Part of a small language model's weights: 8 layers, width 256.
Each number is 128 + 24 x the weight over its row's rms, rounded and kept within 0 to 255. Layers, rows and columns count from 0. Numbers have three digits each. The size before them is the row's rms in percent of the matrix's.

# layer 4 attention output, 256x192, rms 0.0751, rows 0-131, columns 48-95
085:118079133118129130123115142135137120115133134177104122159141139154106190117141149100114139155118141152160077094133124091148135140155124153105115
106:088094134151109164141113107104137085123087149162131119151114133143112105141098110108103095139155135083150129083124174143170107099132112151141126
095:175153125097141122126108097126142138109069143089072142104086079181081136107126112127130113089149147124140131120085110091118125137115148116115123
094:146094138144157144138144131139103121112158120108114115098122152131146114122109131153164101114125167163164096138173111110101077111090106138144119
095:195137111131174151123110119152145146125185125146140079131156145163123084118173129121154103157129111104138145153115124161131149122164126109112141
120:172137125102133133137123176106153146076098172134095130142114113112116096106116089079151125165119116104118121121126113069099117137137101133102146
084:123101178100141114122134120108147105137146125112135123125143143111089137050089115115120124111117070125106111127154190133129108116163102121119166
112:116127145140156161112125143127123098138186166231092110120090144114124084092130143114132180087178109133126163126144138106109150136138110128098132
100:136128116159137132136146159125107149156153140141119130142190120170128111141172092163152199124123189104109126109139070138113105116169116122117118
096:105129106123071123080156155116097111123181146102144122147099120096149086106096109124148119178122152135153104097159207118114154082089147123119104
090:129106163128122155128142124111115150099168109175130144142145153168181178149123085191164168112118158097124133121165176126080121125138102124105137
092:117114138140094129188139125122132134109139119109094117152108174147107154137156126117130170110161111159106139181127143138158115127141153155135150
106:123158104103151158115135121128116151099111153119107109171157092098087143098120090182180087144148136111137128150169170051125130130100128121111133
085:113152120116152095140133111136116151143127099148149103175078135110106113121103102133078102119131134139141151111175150115105121089108131110118165
107:068116136186164147124166135091103134153138082170118157112131112139095132132141109145125147110142114126127174150145091153103119097105119133102099
100:137111086141163121149126110161137144126106118145141091189116104090118155140150136156067153166151117129116139107059143108129090128133102103165160
096:119138145153106108159134120114114096145099152141129105154118112116146120137130109140129128103149110128149150091054106145124126136139112092129141
105:116144154168111124146150154157102146091159121088134149112085158132122167144122137132148121091123141140149080119095133154133159162169111135109126
095:169100103109145157152104092134136116089114115141134116128155137143113133136127151144144086132126119205097117153110119085105128116071152130109150
112:121137100155088135152121121162127128093132109126102145155158113097102143117067109157153125146121140132148125105078157165124147173136155150140128
110:139167132074133130130159174141157167090158168077121123094128091119140104147092128122136117081145136141104128128166140134126160193137114155137111
103:103127101121112092149150103099117124113116148112194141127123153162185148123148147135129163145124116154145110121118104131127136119176157112159124
102:147155102089133161141120138117124117151121126147104131112118158063095120098150107165117110128101099200128117137191148093147159149141133101138139
095:113144128132107099136174137120072146124154096159090124111126112153128100155124093080122153147106158143142140156166170138112142098122104105139110
109:132119161134154128137116104144113123107103094149188132154112143080100156131186095111090145110156140161083118069113117140095112142106147141142138
106:144178147131106135131157148153116098079187077126120159121139137167112143153140103123137135103128120169119162110153132134127086122121153105121116
096:099123156175121133119115134176111123113106121134165131178136129083121125149111091116138148150106121128142153114125149127135128141112135145139141
084:194143129107140111142150169134130118077150122125125146119166133165131094108126120137121145188106142149115126135135132151116138132121176096143128
115:142163105075164130171110145134160206135119105132142142151124132128130165113117119212124152124118102153125136116118133117102127113160128129105144
105:105125110121164080074114102103139153169102123113094114093138076176115128111113158119142163156119089112174152108138104123128124123111100099140184
099:103135130081116172107146088110207104121152096118108063100100139155103139115179098100121156097132145140139128122110096114156146119130139109107143
111:121122162121095187171132135087139148094140115113098156117174101094112146138132120131165134167146123117107135137129123096156142146144130123147111
095:137126188129127093131173121085103116131123115117123161099137113133090167105115101140128115127132101096138135126114147144126072146137121127107119
100:157132130147149152176095156062112131116135094155091110139132098126163102098083135087120130170137131096161125095107136150146108097120095152132132
096:099113154133140159079131137104105108166130177119137148162180144147138176113170154145141181070140147125120114123130117155110145126137113136145179
108:118121108145127145169135113107121109096102118169137118163049106121142158158111123083094077141156138124147184150132117159146137149119132129087134
090:145121136157131113140140096113125144096125099154122130115148051166115087127139136103117126151097130126161111100142138154108130123093184129148102
095:122156070107118123088104178150101124129132172121132148145122128080161149149154178119141177132131158095129142113127105079114134101153093119140157
092:063106102160132170143124137149089124122081124143131101166096119124131144128100119106072153159140095142161139158100175115139145085109105162123148
096:162122140144138179116101107124116133135068160167140123145151099192112123123145168118116122093168118151106091115091183117157132106130118093084115
099:130110136134147130087127181107149116092091175136130154126105117148121184111107124140188186089116128158150092114121131141132134089147110091134136
091:082125127120109137129106135165138140185111113124140097119105136134114130131155106128153164154090160133145109123149145139138128106142162141144180
095:151122098100134164166089103144136155136102145129113104098107115132136082157130097132133072122126148163130153116136119113077119139108106140112126
108:132065117147143145089082134156123171167136154120206116126140138105094123118149130126125096155107091123117143111165103110126148123096120165163129
094:132156141108058102120076120129132132132154123089092127122132111116140128149112101121141144108105101107140121117115173107107158148100115120093136
108:131126089091119169079145143165168134104112141152139124134169121144126107172116114140107088108127087142155163134148112135143130134124147112116150
099:118155149126129093134110153102147095137097123055179142171105162115116133137112141094140096165143144103129122078108133159139105147105151112130147
100:128133119130116124092124126141132114130149154153086097094102106156146123149160123131143133151166113128076124127099100134162127133114155132152119
101:131129123140172124141129159148135079109112142127162064129132134161098142163125137127148114130124090108150159120120141115130119111091091147138175
094:116096134105126072144117109100134126149118116097161124104156164169165111121167153104108132127116072141156101122119117124129132093100126136127121
089:118124120134153142117168154128131088121141124128088112120101129145102131101120088117136122109137123111131143111082082079170121146124137081166119
089:146130156158092107115136106163127122122169130126154084129132120139107091150061113131133107145156096157120149133146141132113115122103127127070121
114:135124113170128079107168115113154126165135110126117165099145101094094132141137109120137079171098181148146124140088094107086079117095123133128109
097:141128155167130129179145058112124176104087128165151134091156121158175125162152125133110122135133139145110168157124106170120131124115100134149123
093:146099106156141120120140187159150093166092110147118110098136108148128146186070120114115099052185179114122168105126119116119143160097064126128137
100:138088129142145108090115137163125141146079183139122153140105128120134136150149139129161164144110144120083118158139108150080132118124158116190103
099:132141115099135098129151126110113123131090152142076128119082115118164123121101091135090167113146102164104124119186133164149136179146153163148090
104:180126131056109123136130103159127127126150151096102138145108150143136116130121168080124063123154153114134107124114143072184140155128110120138104
097:169105130111136121185105153093160127124153129129145167099119137103102105146118172150152150120157108121133152113127144130138111134158113100175166
101:154131142135114105156104173106099151126182110115142149099184146131149082095121153122172135159164132125123091113120148116099160137099118132116116
078:160102122102135140056128127142133136132132188158114142111106136142092124131066134104126088120113128142096097142139166144125116152193102150138152
097:121115071088132158171123139103154152118141138118115109107180131113142201116125117112104147158159141056130111110137103116133110136106064144138134
101:148116118093144128165145119116133122123187111123158163154145140108119131129151112171098126092132138144148103120117141110168104153145101154129178
106:121140149125152149096155142083105121174088095095111144090152124098132103103135097141144139141123113112133161119132118145138150179135099127105069
086:138122130134130121155130095167099151126113120096109124113150129149132143119146125082117163124151146137095118132078131085120123149149163129094155
100:160094164191124175125098140119080136140171138150133089143100115126118117118115114170103109140112152145122136131094111107084157132115121169125141
095:092094095146117095076134129105110154118126100135107122159129137087091110127139128153131143139160121136153135060112098111130115125113091126116142
113:118139121074068130104125126117114135126139146106118125121110144099151100122105141113126108067126114112139143109165133115146170141080140118092108
094:138144089174095123113086141163111135161125141110141156118071157146125146137141148097121164128113126197123098099106092157104137094132129122163094
096:103106120151055123117103123141116157133150123137133138159129122143153122113131180133179113136148124114113086146104137151159154136150142088144065
096:107135110119123144135099105114126108118137142127088145113057108105116110158130128130094133107101133116140162125108114134093144149085112136152160
090:105135104101115106160106081136144123097117102129085092139120146158134112124152117141080124108152115128102070174148129143109105115108121087145149
095:117155121074102100147146123145092104142124128095175148094172129134174111123104185106098167117109133099144115121100154138144117069090154137118132
107:110118091123073131125131112181111129115110090108109149127113101110084119132141113118094109145154126119085148107109128087158154133091140126156110
094:133155115134088105116111139131114152122079122098094141143121143146126152132106149151112133081118134138075086157109140102112144148120125146210179
106:128102174131141098164095106130105169148101112152133134108118156158161142125111140122143115116107107158121145149106084158164160090131114144074136
099:134119119122140134115117145142163138153120150118140084109120129140125130132155112097132131142125127187134126163129136105162107124129121133104112
102:134095085140122160109092161126103144116146135165128116094122120159105070142128140131130143127110101107127142119108114154136186130141140133114086
102:157123065143087174105095141153162134089112128179081112126122117109091125086169141119114139109117154138140120165128122114129158134150143182092135
095:163139120116112163123140102151123138090127133124163128148125126098112121119100079149122121145091151181137150137118155115153126162086125100098101
095:098135184157110129137117136176134165143125148171126155124158106137094176141126146129122105106116161109145136154168116136144077107175118151135124
102:139141151131144105125101145138135094115111094089122146124175137134142149143144101105133126184131127151156105174080107167090075061142114093126141
101:125154097117137108113104172102147115108142143118147116080127167138165128156166150139118172102117101096104095134126148136139103139171146133155140
099:133080166118133122130138075131129169139106131151124160111117128128155126092139131087138122128074137150133158168128090138099138134137117169148130
093:156134134116137076142140101134118100135133127118138176163116151174147119099174140121132166101092118103140125112098085154154136121152111132122112
101:099109110131131148102095117119161155144143149113178127093077162102107101076140168118141099144122110121174070123173129126138129076070130089117173
098:122154109111150136115098126133121139107122126067140151069101139129156092111128116101158132112141118130149140145109137124106095162126081121116106
098:128198161137111108063125136138137090147122150120140144139169119124162172082092154138164114129112124108093108113099175143154140104124168124154150
094:095148107126116127148137133127151148128163130146147149084138079121096149167084132140094142113135098129142146146070169113150129148132121154105151
097:106123178126154131105136128137137117177103108097135174129115151154107091061126114071079161087142127140143134093113122131135097161146123149117099
103:139162156148104177069121142142116133148129147140111133158115118100137103176134168115110151113145121162110123134141136117140173147137146135101103
095:166111120129139090149123110163131156150113128126125137137143171157156166134126135150117145137092140137179143050102131122093132137133147161092125
090:140120112165139130092136157196118138130141131162168134155077069124106144109102127160099124134142130134127117111102113109155135114100116102111110
093:110194107137181131095128110089119158102115148088119136122131117172094147168132092129136149133116171120136091157156106129114132127102125115134169
086:106150134123121145094125151097093079146127094166117134130149127091070134136110101120142142131117106136109124135164123157137148174155134091138090
098:140128120114122160123124121116174134135160173157183108134127144122150126187134105177125128126128087121138115137144109118135114121134156133128122
086:147111112068156172114116103150138147139166132148134151083149152141141128140098104114147170117113136099119102120129154088126183060140109144129098
095:114105121100129107109108088124103064142112101151109106133176102154150107140111102166085141088124138158130145148163094150123101140142167129122194
096:150145156162092127123151127121121087154159081140131158135148092110132150090119083135135141165128173104101113135122118116111131130126120110147155
093:123120152133085145130137154157167140127169102117120099133118116127113080119103129114151129099098095136129118133131131118107152141127147108110158
097:130131142157180085102088135134090096137075069189154141120112097108112139103166137105121125155138086112132157144120123134139137095150133133105164
092:120115123136112073132121116127144153197091141129153110138152134110159156076091092142108149156097117146139118121140117167105104124102108148148119
104:129106116148143141095133114134113147144138090130111120143117151120079124100131148120105149166143153103120165120111125144150079094124103148139167
098:123110122120131174159083127110146158147140071167124129149151112121150108149109096164115125152172164118142128129135101135056152125126136138067160
101:122092134114128113125138082139171158127120148147116072137084135113136150095161122085100155153121131131125118162167136155106168100091108144146135
202:121137137131175150100120140145120120139113131177135143139133113108152148162110139121154149144136139115109144125104168129102116117137116152110114
105:104086124177104126153117109142154143109179116164142127163125106140134166170119181150124147085174121127168129104124105104121088077129094124082106
091:123174155153147092142133126144139103121126147134160130144182123141107089125050145143174138155140104124153129145134141162152123089125106113100103
099:185134147122139112102124107137142084111137165151117135094157109133124109117137126118111120123127109094110109119106162155159103165119158139104090
089:127106115169111148140114133104111105109170174137136137122115170088167131143133094132150156073122107085104139113148101128131132115128157113189150
099:084095137150145144160131128132122138139155112135132130160142132134124115124128172137079128111133140149118178117116133152183102134147124144186138
104:115125113170090100125131126143139141121115140131124124170120094123131152132134114115108146116121164117116115120144132129178095071130092147107142
105:123159133136111147149132141136111118105164140135109115137116126145127142147119126134046155101115117093133149155112140094145083101150134102168134
096:138163152125086112159152135127174141116139163105172125167142142117147114164102128148158115097113107140106126131127156184144098120144081126110079
108:126144124102127136076139166155088105132167128114133139128146178144157114081132128148140130114107136131105086134127151122132179155105130102128134
102:139090144128130168114167131133108125180094116088151116178165092180107127144164123144111154151127143097150097122133145117102143183120131113135111
106:174109154124131097109127101131112090104149104153123108124131132104167125144117098095114127154159137105107159128133148186159100142112129130081118
098:150120084153104172116111145126160185121125130146169085129117098139147103098110084104110103147151144120146136129125134090146138109148113138154163
101:178117089103090091139141115131120169131118112142117109131147165116102109109091110102132119174138128144128106155141131107145137136141093165131107
093:096128093165181108158110099174177189132118143115130065131108137144151116144082142097127169131117140123129112133129109138112132113138111144099110
096:087114150129130101134126109080153122124148126150147105151073133109098154155103080124127112106129117109145099134155144131119120167125117104183125
213:124131102089140147135119150136136146114121111121170118147102115105125158145143123114155131148139118137128154123128146152121121136129123155112121
101:131143104117137097136126068095170119100104114129137163116117112121156163105150120082079131133116124163119035168119149122106155140149112120132124
105:150127098111137119146124123133134102087130108134158126132123140125168124143149083140088137142124114121147144151134192105109158168122165147137137
095:127134066102136098112135078153182151100159154111144162097151126137153097111123156138121154106090128146125119159152132196178155083104173142131142
093:158124109144141158138116150123157132103120122176114146086100091118103147142095127142086133129101122101161126177119162117126145173132150117111126
102:090072092170151151190104142106092137090132098117124162146156153142126130115164096109166133167143140155132130122101123158149130120134143141166096
095:113133121132138127149170094109144132142122103147126128172159113162097111119137113137161121092111120122125143129140119130156138138134111081105118
100:161115159138129101120139096176103120129117159094113152088132146128116135108146149137137144133118116100117093140133135124100123144142173201115107
100:144152115101133085120140104116111124135112105106096202118174089160099075131103092139125088138192161142117126133151136118105141180109125129123111
093:171133121101110141155091134146148124105089123125116108089142147131077106159155180135139113154134121170111084158108105088133080138132113100129146
104:097132101125103167128110082110094093108143145144107101145167130135119095138138132148062137157187113098144133145114166120128133102149171106177143